{"n_layer": 20, "d_model": 384, "n_head": 3, "n_kv_head": 3, "head_dim": 128, "d_mlp": 1152, "vocab_size": 11113, "activation": "tanh_gelu", "norm": "layernorm", "norm_place": "pre", "norm_eps": 1e-05, "positions": "rope", "rope_base": 10000.0, "rope_fraction": 0.75, "qk_norm": false, "attn_scale": 0.0884, "bias": "none", "tie_embeddings": false, "parallel_block": true, "init": "uniform", "init_std_qkv": 0.0556, "init_std_o": 0.0556, "init_std_up": 0.0556, "init_std_down": 0.0, "optimizer": "muon_variant", "lr": 0.0189, "lr_mult_qkv": 0.5, "beta1": 0.95, "lr_head": 0.00916, "grad_clip": 1.0, "warmup_steps": 200, "schedule": "wsd", "decay_fraction": 0.806, "decay_shape": "linear", "final_lr_fraction": 0.05, "batch_tokens": 131072, "seq_len": 1024, "doc_mask": true, "train_tokens": 569400000, "steps": 4345, "dataset": "wikipedia_en"}
Each number is 500 + 50 x the weight over the matrix's rms, rounded and kept within 0 to 999. Layers, rows and columns count from 0. Numbers have three digits each.

# down: layer 10 MLP down (transposed), 1152x384, rms 0.138, rows 349-432, columns 96-127
# up: layer 10 MLP up, 1152x384, rms 0.229, rows 350-433, columns 96-127
down349:444509537463403472517456431553456501587466641505517511434311474434474482528526496560470461524507
up350:464547462407499464528555476516477494484436631543491540526527493402493477516527470556506503549398
down350:514431565472518535514404518447501527499559409497510521513458514505540550509494486421495439480544
up351:384540534523461524508467463411500387581465523561564494557490521510532470459498519477506459558444
down351:579467461450533467511446497552482577494493401425476578450441427492492469424476399492377534584466
up352:502528565492497542479467510419449484475500557588545496405433486528556496496526511591527524566613
down352:504538505511517494546542500430433501414528489536487504536517469539449466555484492492352518511433
up353:527483470581557447552557497542360483613548442517509470435522388572514513470460566523501515523505
down353:590532613471501452465447327523425514437472543520499492579520640464472485486465544552541497566494
up354:531487533482508443496506408475502517519515446526593441526536417473503456506572484525449530526613
down354:449478480498426587542416477464511517503428518508450520470512449509508546486445610440613590483497
up355:466434456480423489482515507479514526480447633582506396526543406456523520484540540573505458451546
down355:501619565543533541564559542450554460506525495441484542514525557526499540523432438533564514533435
up356:482478523514470471494447516374580468474474508495462556495606506417439533447485513547501526521491
down356:459533588485471510454557507585447578630493558521524525519488554480479510528413556489534511488471
up357:410490507498550562511514483531579497446459483520643514594448520499514376492496474604552551562501
down357:534466520422488506484474522461480506571502594537435539486580532433515473497441501469467480483527
up358:512571428444431610418508599591536438527483488500564421427510535486558492528425576515522550555554
down358:471526533555441455503515530463480541522552336499490542513557474510472485547546498494515451501433
up359:468528544467539480450529602506504455585407403534518506483618455446462507429504507474537554529524
down359:576430423525580580470478467492591577557522443464529560548490419424471407425481486480507478538394
up360:502512477558433448488470507473494483518498461519517486428539546508491473505548660533505528542391
down360:403516605451550524512497447527565497517463581485441529447589505436549514487456452500554488492474
up361:440511484443513479511504473524463496548498467555482511572606450414527486505550534522558396477507
down361:587542512547529503575489470459515508487487541412507457397338553562503508588518465448485636485570
up362:531525557504474485536503433515464509437483420525484496531498460565508530527481529586393576564539
down362:546443477552439453560577508477477544412471469544485576523508559523460455488564536511464542403441
up363:435500480438573527508533525640540513428515515592535517505572588483631578467520609486447586518432
down363:546586632556477463505427563435556460577423465446506413584435563527495560521501470496504465512513
up364:567545513501585534486543431406541494556512480456577608561574496453559482560577520490447431592536
down364:458495515513452502508449537608557524518423508536446479545484527501588477559451479516565664451511
up365:480468552574513481438523430502435424455486613452447474399497583517521590474587459414450489512519
down365:476376413466537512466477512484526474479576403509556508465421516549491572536587492464586502488542
up366:497500499424489521498584520547488434434605509421456519536436566521450499449447501453530518535574
down366:541495486510577489456453441475562473564436530538521554514551483474480584424536559511435401438503
up367:529466495540489482433536485499493439481452485495429489446464574531561527469517523500491485466560
down367:419499506481549606505503522574520592569507529488555598538422424436528463451500468521595504557520
up368:510586537408536604526509488480551499516443547446490430549506534516504442465535457527445520505544
down368:567545499518461515497404520481421527478547422499526568467577467404366506468517561525534501432473
up369:519532566483471481522492562434518512449524486465465536433578497479583444533518501425551532612506
down369:499530436543565468544528507569527564521543478458487503552449596486459623435506551513640498515504
up370:529538504455497438538486444405569465622414481553428425606604579482489480591585494450530570432548
down370:436548566521435469620589417416523558554428426503408546572554439412412523557482427472523561511425
up371:456569596579504557558479527537488441373522547518405563512477481553589500515438524502462569458486
down371:519416437438541479453450464461454530531466500515592521420485527418462573530490464467593472569471
up372:434466573523499457583537498542510574486486494567559549517591549533544445552478504615547463485503
down372:609506450493491542495538491438514526560595569482480458433445478439479536528459513464446499512492
up373:545406503513500493566485526578528522496547468573548421558498563503559428471584576534591467434433
down373:481522572444486572504572529419511576510417464442552490475524436563445597484500494464408544569504
up374:578565481413464478481521436487454507448520569470453477516608554444636552517533521479498617546505
down374:508515473481523537497466539574469538453504582521464457491515536531456393557532553455516455473486
up375:558420504548538476529550539455481489532519507464420495469521469463397465509531521433610563544445
down375:551492518456533477482426419500506557499503538515595459530491581507487478386457499506438506464527
up376:536540494443487449455489570490437471561532599494509476489540505563489462542463440512420544546530
down376:427514539510585453561579475470437456439534514481456473483535561507505465464548546602549543438471
up377:374545470476496494430482487481552538463450515513591484509570525594504472493530487484492472477441
down377:492459436533556505477484451549553506475471437490516494444534517545575580503572485513533622527507
up378:413428422585483496585505482502574501457546604400437422495596542558536497552523485636389511530519
down378:462494558463454506458553537568484544506571396569542539509439445448529472444411482431542481470572
up379:480478523500492521449507551443561483581548520508505482486473540517458469477557505468492506528494
down379:531495466461424498466559523474491467499512533512534465534577467508535568491402497505509421502552
up380:448514522497413443517493478484576438416531474405549438501490487463452554510450520520478463533463
down380:488538501540587513454528492519415463534421732504546492404477489484548437475518509487524553395549
up381:476477541494477507552604607519523522497512528539587508627565527430460510549484526431446454497484
down381:462516525546485502543375469534422465539517519529437454440463427546572521461490537564623534505466
up382:541621490545509506468512554521507384484500464464509613489517498402426578549490547502514442492522
down382:448445530555490412584506576490489650515485370437486466569576580504530484513531533467510535551522
up383:487483393570522541524515442454591515520491481439453452480495539522455601468467456499370431523516
down383:527520512457497458554457563517428483504500427471561524571468463484551463560534507512582475495456
up384:486464483437564477478437454574405527513535454496504525603549512475521577454493485444488467489512
down384:486547451466510480601491551393535541400437503473579495504498470581514469470451512481471482535532
up385:490512438494383591566461559502499483477459397498510558520468494494541467613513449477491513450559
down385:499459577478450439455544535556471541499532461439473447400573502419441456445472503566561499510500
up386:468581564479495492416430573426487560489551455535519466604503469418438499510546449530499458528461
down386:492561467525500521535552505477537561492493498451450480499516554556496585544476508483497491478565
up387:494399556486517489537516443595497557520450451338563531522501562496493478450510489411406523610544
down387:493360492568527464440521475494495530593551589531443453521506408457502622519571458443547576464467
up388:524483482512471415429455502498530527419550481555505363555506392569519518550464463444509477532403
down388:450523505465523528566498502528371524541523534464465588476529591521483547462542495536533575476576
up389:555530482508572597500474503490555519503476510492503542406449500499521490566517541483454512386541
down389:429511607469528528474519513561427460428509535449475386515488559486497516435512516483457481568437
up390:493535509554626497510438524579600483494412498478521452462505479558484500416526576602521562518477
down390:600532532555413386439589555460460484477560528552581572491524414458469539466513543400466553452477
up391:492459447473428517541537527526554519409459459522619592438562448472459516509483412464565405473455
down391:565549511550533536516432412588458556467462438472500375621394434449556460411511551517481569481469
up392:507520433395472484558466507501434561570421503498543473560468511484455466516480594490566576557533
down392:465558451554493464498595461561541506537520465538524563350603475483474547538513520513419435498593
up393:564539573537554502568473485569451480446490516508456541478462504578527442529503482569457525537489
down393:500494512533500461499502505451587509546529468488571513483536448437529562486451474567476489480461
up394:494501416486502426507531547491478478483427424508490440465497458507607510502443560513530547545541
down394:522498574502554545510487442510523493575501588506508518561521584461458474536498512514428440457483
up395:493468499518500501455561493575391514516463588595520539556466447466535464535589462519457458480476
down395:534424479496458448505496512582356590418482475488579420526485610549544579526481493464516465477503
up396:578482474385541563493366516448479499406450450561497498531591529482508473570557556456507457549540
down396:443544521537570476477476543534578510539516423440487492429454550529507548610563420510576463482490
up397:496665506520573545473453597567521446568580540402515490505528493511531544454516492433546528447495
down397:478521461451513401565582489455502474381499495534416496558497547561449421509544553485543492497564
up398:513406470423503460414492490468545545566523483506605548495471391522593477500493524496464491430521
down398:525596491518508469480488521509437403461455376467464496553515504459447430537512408547499498508545
up399:509489482428524573574494451496478520528561522414530419532473531465504453553435549544426527494518
down399:498465516481542444469483593524528480430572471455475479435555479443476514514470558478435566436525
up400:484539424522539553616520504464580517524448546545543472461595494473515478526516454482512571493517
down400:441564512516475440469549520499575496514462403456448487597518507452414607542443457501525518539615
up401:462428500515465486563497525531489459422505518497458486525514514513555429493536490486506587456481
down401:475467474506498512457476532527509612532558375473528508542514448515450540472565477428422460540566
up402:475456558539450497506433510470516563438599567467534526532559503466617498527465578501461438504514
down402:544494478515569544509511469476499502451524595497465423490545532561511460497478456583460520556519
up403:441472544502494487376575486605501447445491565487495528479577431503630475543509505430620444525553
down403:498501535536496473502472570439564529522463533542529501477524523468473480519493438598442507495520
up404:345437548561566549450464509420545389473418553519475534506502443584580483465487520506513543488484
down404:508460542474423545584465489500487519503555435490388498493512439466567514494515506466519493454429
up405:486515474516465489469504495508490569449536493448513532473524499459552597477556530557386490508608
down405:521451509631470446451534428567588461484441489500435437510503516543499491521477441509654558483456
up406:414466587426528437508414511485551526521541519505567522482520434480555487520486466462507399515549
down406:526546346553495570475623485461427466538516445534431475490518551506496521463517522518529595486473
up407:472539433484517496488413571488475416546570506464528514465545537510445571592459560449451512538518
down407:436483452492565480492427497501502500473511512522642473458494529478532469468536462510502450510487
up408:486481500410433516583433480503481502494429535516536464398460508481513481511531550484489473498507
down408:528472474545496557531502545534519458594452343514461493672529511551431487484511491555525466580497
up409:561474498519568525517444488555451497481512440509491346544564453527488509460481475463467507476530
down409:451471509458482514470472523530494473494492509515532568454482498502450512541512431502479559517523
up410:471476604443533456566533479510586496404454506601537501551588494408552497477506484471523542567454
down410:513483461514400560446494540489400474540489571415422542391393517550511546499517501457510524481546
up411:488558535473463479506558534467502526480453420482517447480488580466499575623424538534420540480508
down411:512522405517557507581520531421524549378484540419531493508437553589548526440651523449568408545525
up412:516466493467483502526522457474509439467547561513457477580452474409611510605485538467460478520609
down412:578457567499457554531376478433531517411526615415506526464507513510439488427546515510555542460512
up413:522537505384510519546517534397453479445398675479438466437432568550503585550512619476567467575586
down413:479472463505444485481695481511494459544525509623502465515380524475529603516574507432558393510576
up414:502609421492494542498471498545589515472487566505509474469511473475586520655483472445564483528580
down414:577595517542496468449563394424475501588461579497471526497481362456543487447480455530433500497505
up415:558541605428460532478523459463505476505506526534591434493410495403510590518535513547564589438445
down415:448466584519468565584474591470530545441575455520463562520646434518571490386491501522466467501492
up416:463538426482471468388445412463542432445500526519470448609453444511586474518451564524524508503420
down416:480417506504517496598441513552515529573502406534579549490414491524439570435527390494458439472519
up417:545441507474552491501542468533500448468520452587437518470448475444401519490458527566561465410472
down417:517453493471477504516438547539551496539454420454528522542514518544544466588515540487519473522502
up418:573500520464453426548461506546437584509590511511512510588523479522499498522572550547483524562534
down418:386456484498511475536524499568461532560485477567450485468492510541365520454479480503506500513477
up419:473484496535633439480489470502487475537471537482462479442523476483514459491471498444491520503492
down419:560549485471433543493504484494456585551519426526504553523439424568489515471518520504516451496425
up420:440530493407487518518505430459513485503595457583454517492523431504476458497385424496480535410612
down420:485496428486510443536494546623511521457456526485461431490497488529432578467457444453610476570537
up421:610387509439463460388587516536484529471447448420513502463436481439543538468499535448479505523434
down421:373488466538517546559441494494525436552505671606511464553559547520557473523528450498500489517516
up422:537425487538487426517451521560533515546447482542578511509549470433443493485345546542544512493408
down422:572539488552513433479469470471423448409543544499457484465435575538505517553607493451473481545564
up423:498396440477505509553559527448490457542473511518497440511492422494485512525499422510528457465478
down423:574504526539493533478528483448542526556476418494536535525568523603478517513440543469451518538562
up424:513536516546516508489560468498557561526464450519406518558522449507482565554510420592494498478536
down424:472535509531431478486385503586501449430494368501459492521382479583599446429536419453518440451470
up425:379455527395454437507417459511510450449502588514490482511506486499465470537426482505483494529524
down425:543496465543530537439574453497519543516492357489532468517448561628574529426453499495485540433527
up426:566464480541451558394507606452522449552471586607436475417514468475527514497394448537644545509454
down426:594479483388552414475521533459461480446499434521595525425470502542547550464491455462480496490569
up427:562521554473526584469454453494545535584390551502536495530580381441474441548461511484453472410432
down427:490507480515479412504538496449504541519613395525436537457484550519442493498499505508534471517443
up428:469504504589543544506421487589537491421474511534470513438573463538480561544557515514509541432447
down428:512516446429584522483488559531431600511530508503551505482392510503428473500497520471490428549512
up429:515475519483558509544478495444424445469465569435475482483530489479518549501458481391534562463476
down429:501457507564439496492564509547453521460502504552503466515444491459580477484548434551456562484422
up430:501517429471507410437510482514559547527437503524500439522502557444537488438448461576455455451519
down430:503500570512549518497544536516453397433546537489481480425506476433529499496557529525520451483539
up431:403412513473526453466492393474514499486412566611567504521569399465601522604484520520531529501464
down431:496559568453356622454544540505473500461562508456520470538514508611501441436456460492442532536462
up432:547583530422542486423460480407498541445495584523467503498473521499388535570529499503510522467439
down432:453423477516543557453568554625544481537508443492458559471435463511542476493456544437506540618562
up433:544556540442491559459485572532542457580410474459522444464437498457475450453528546474538420505477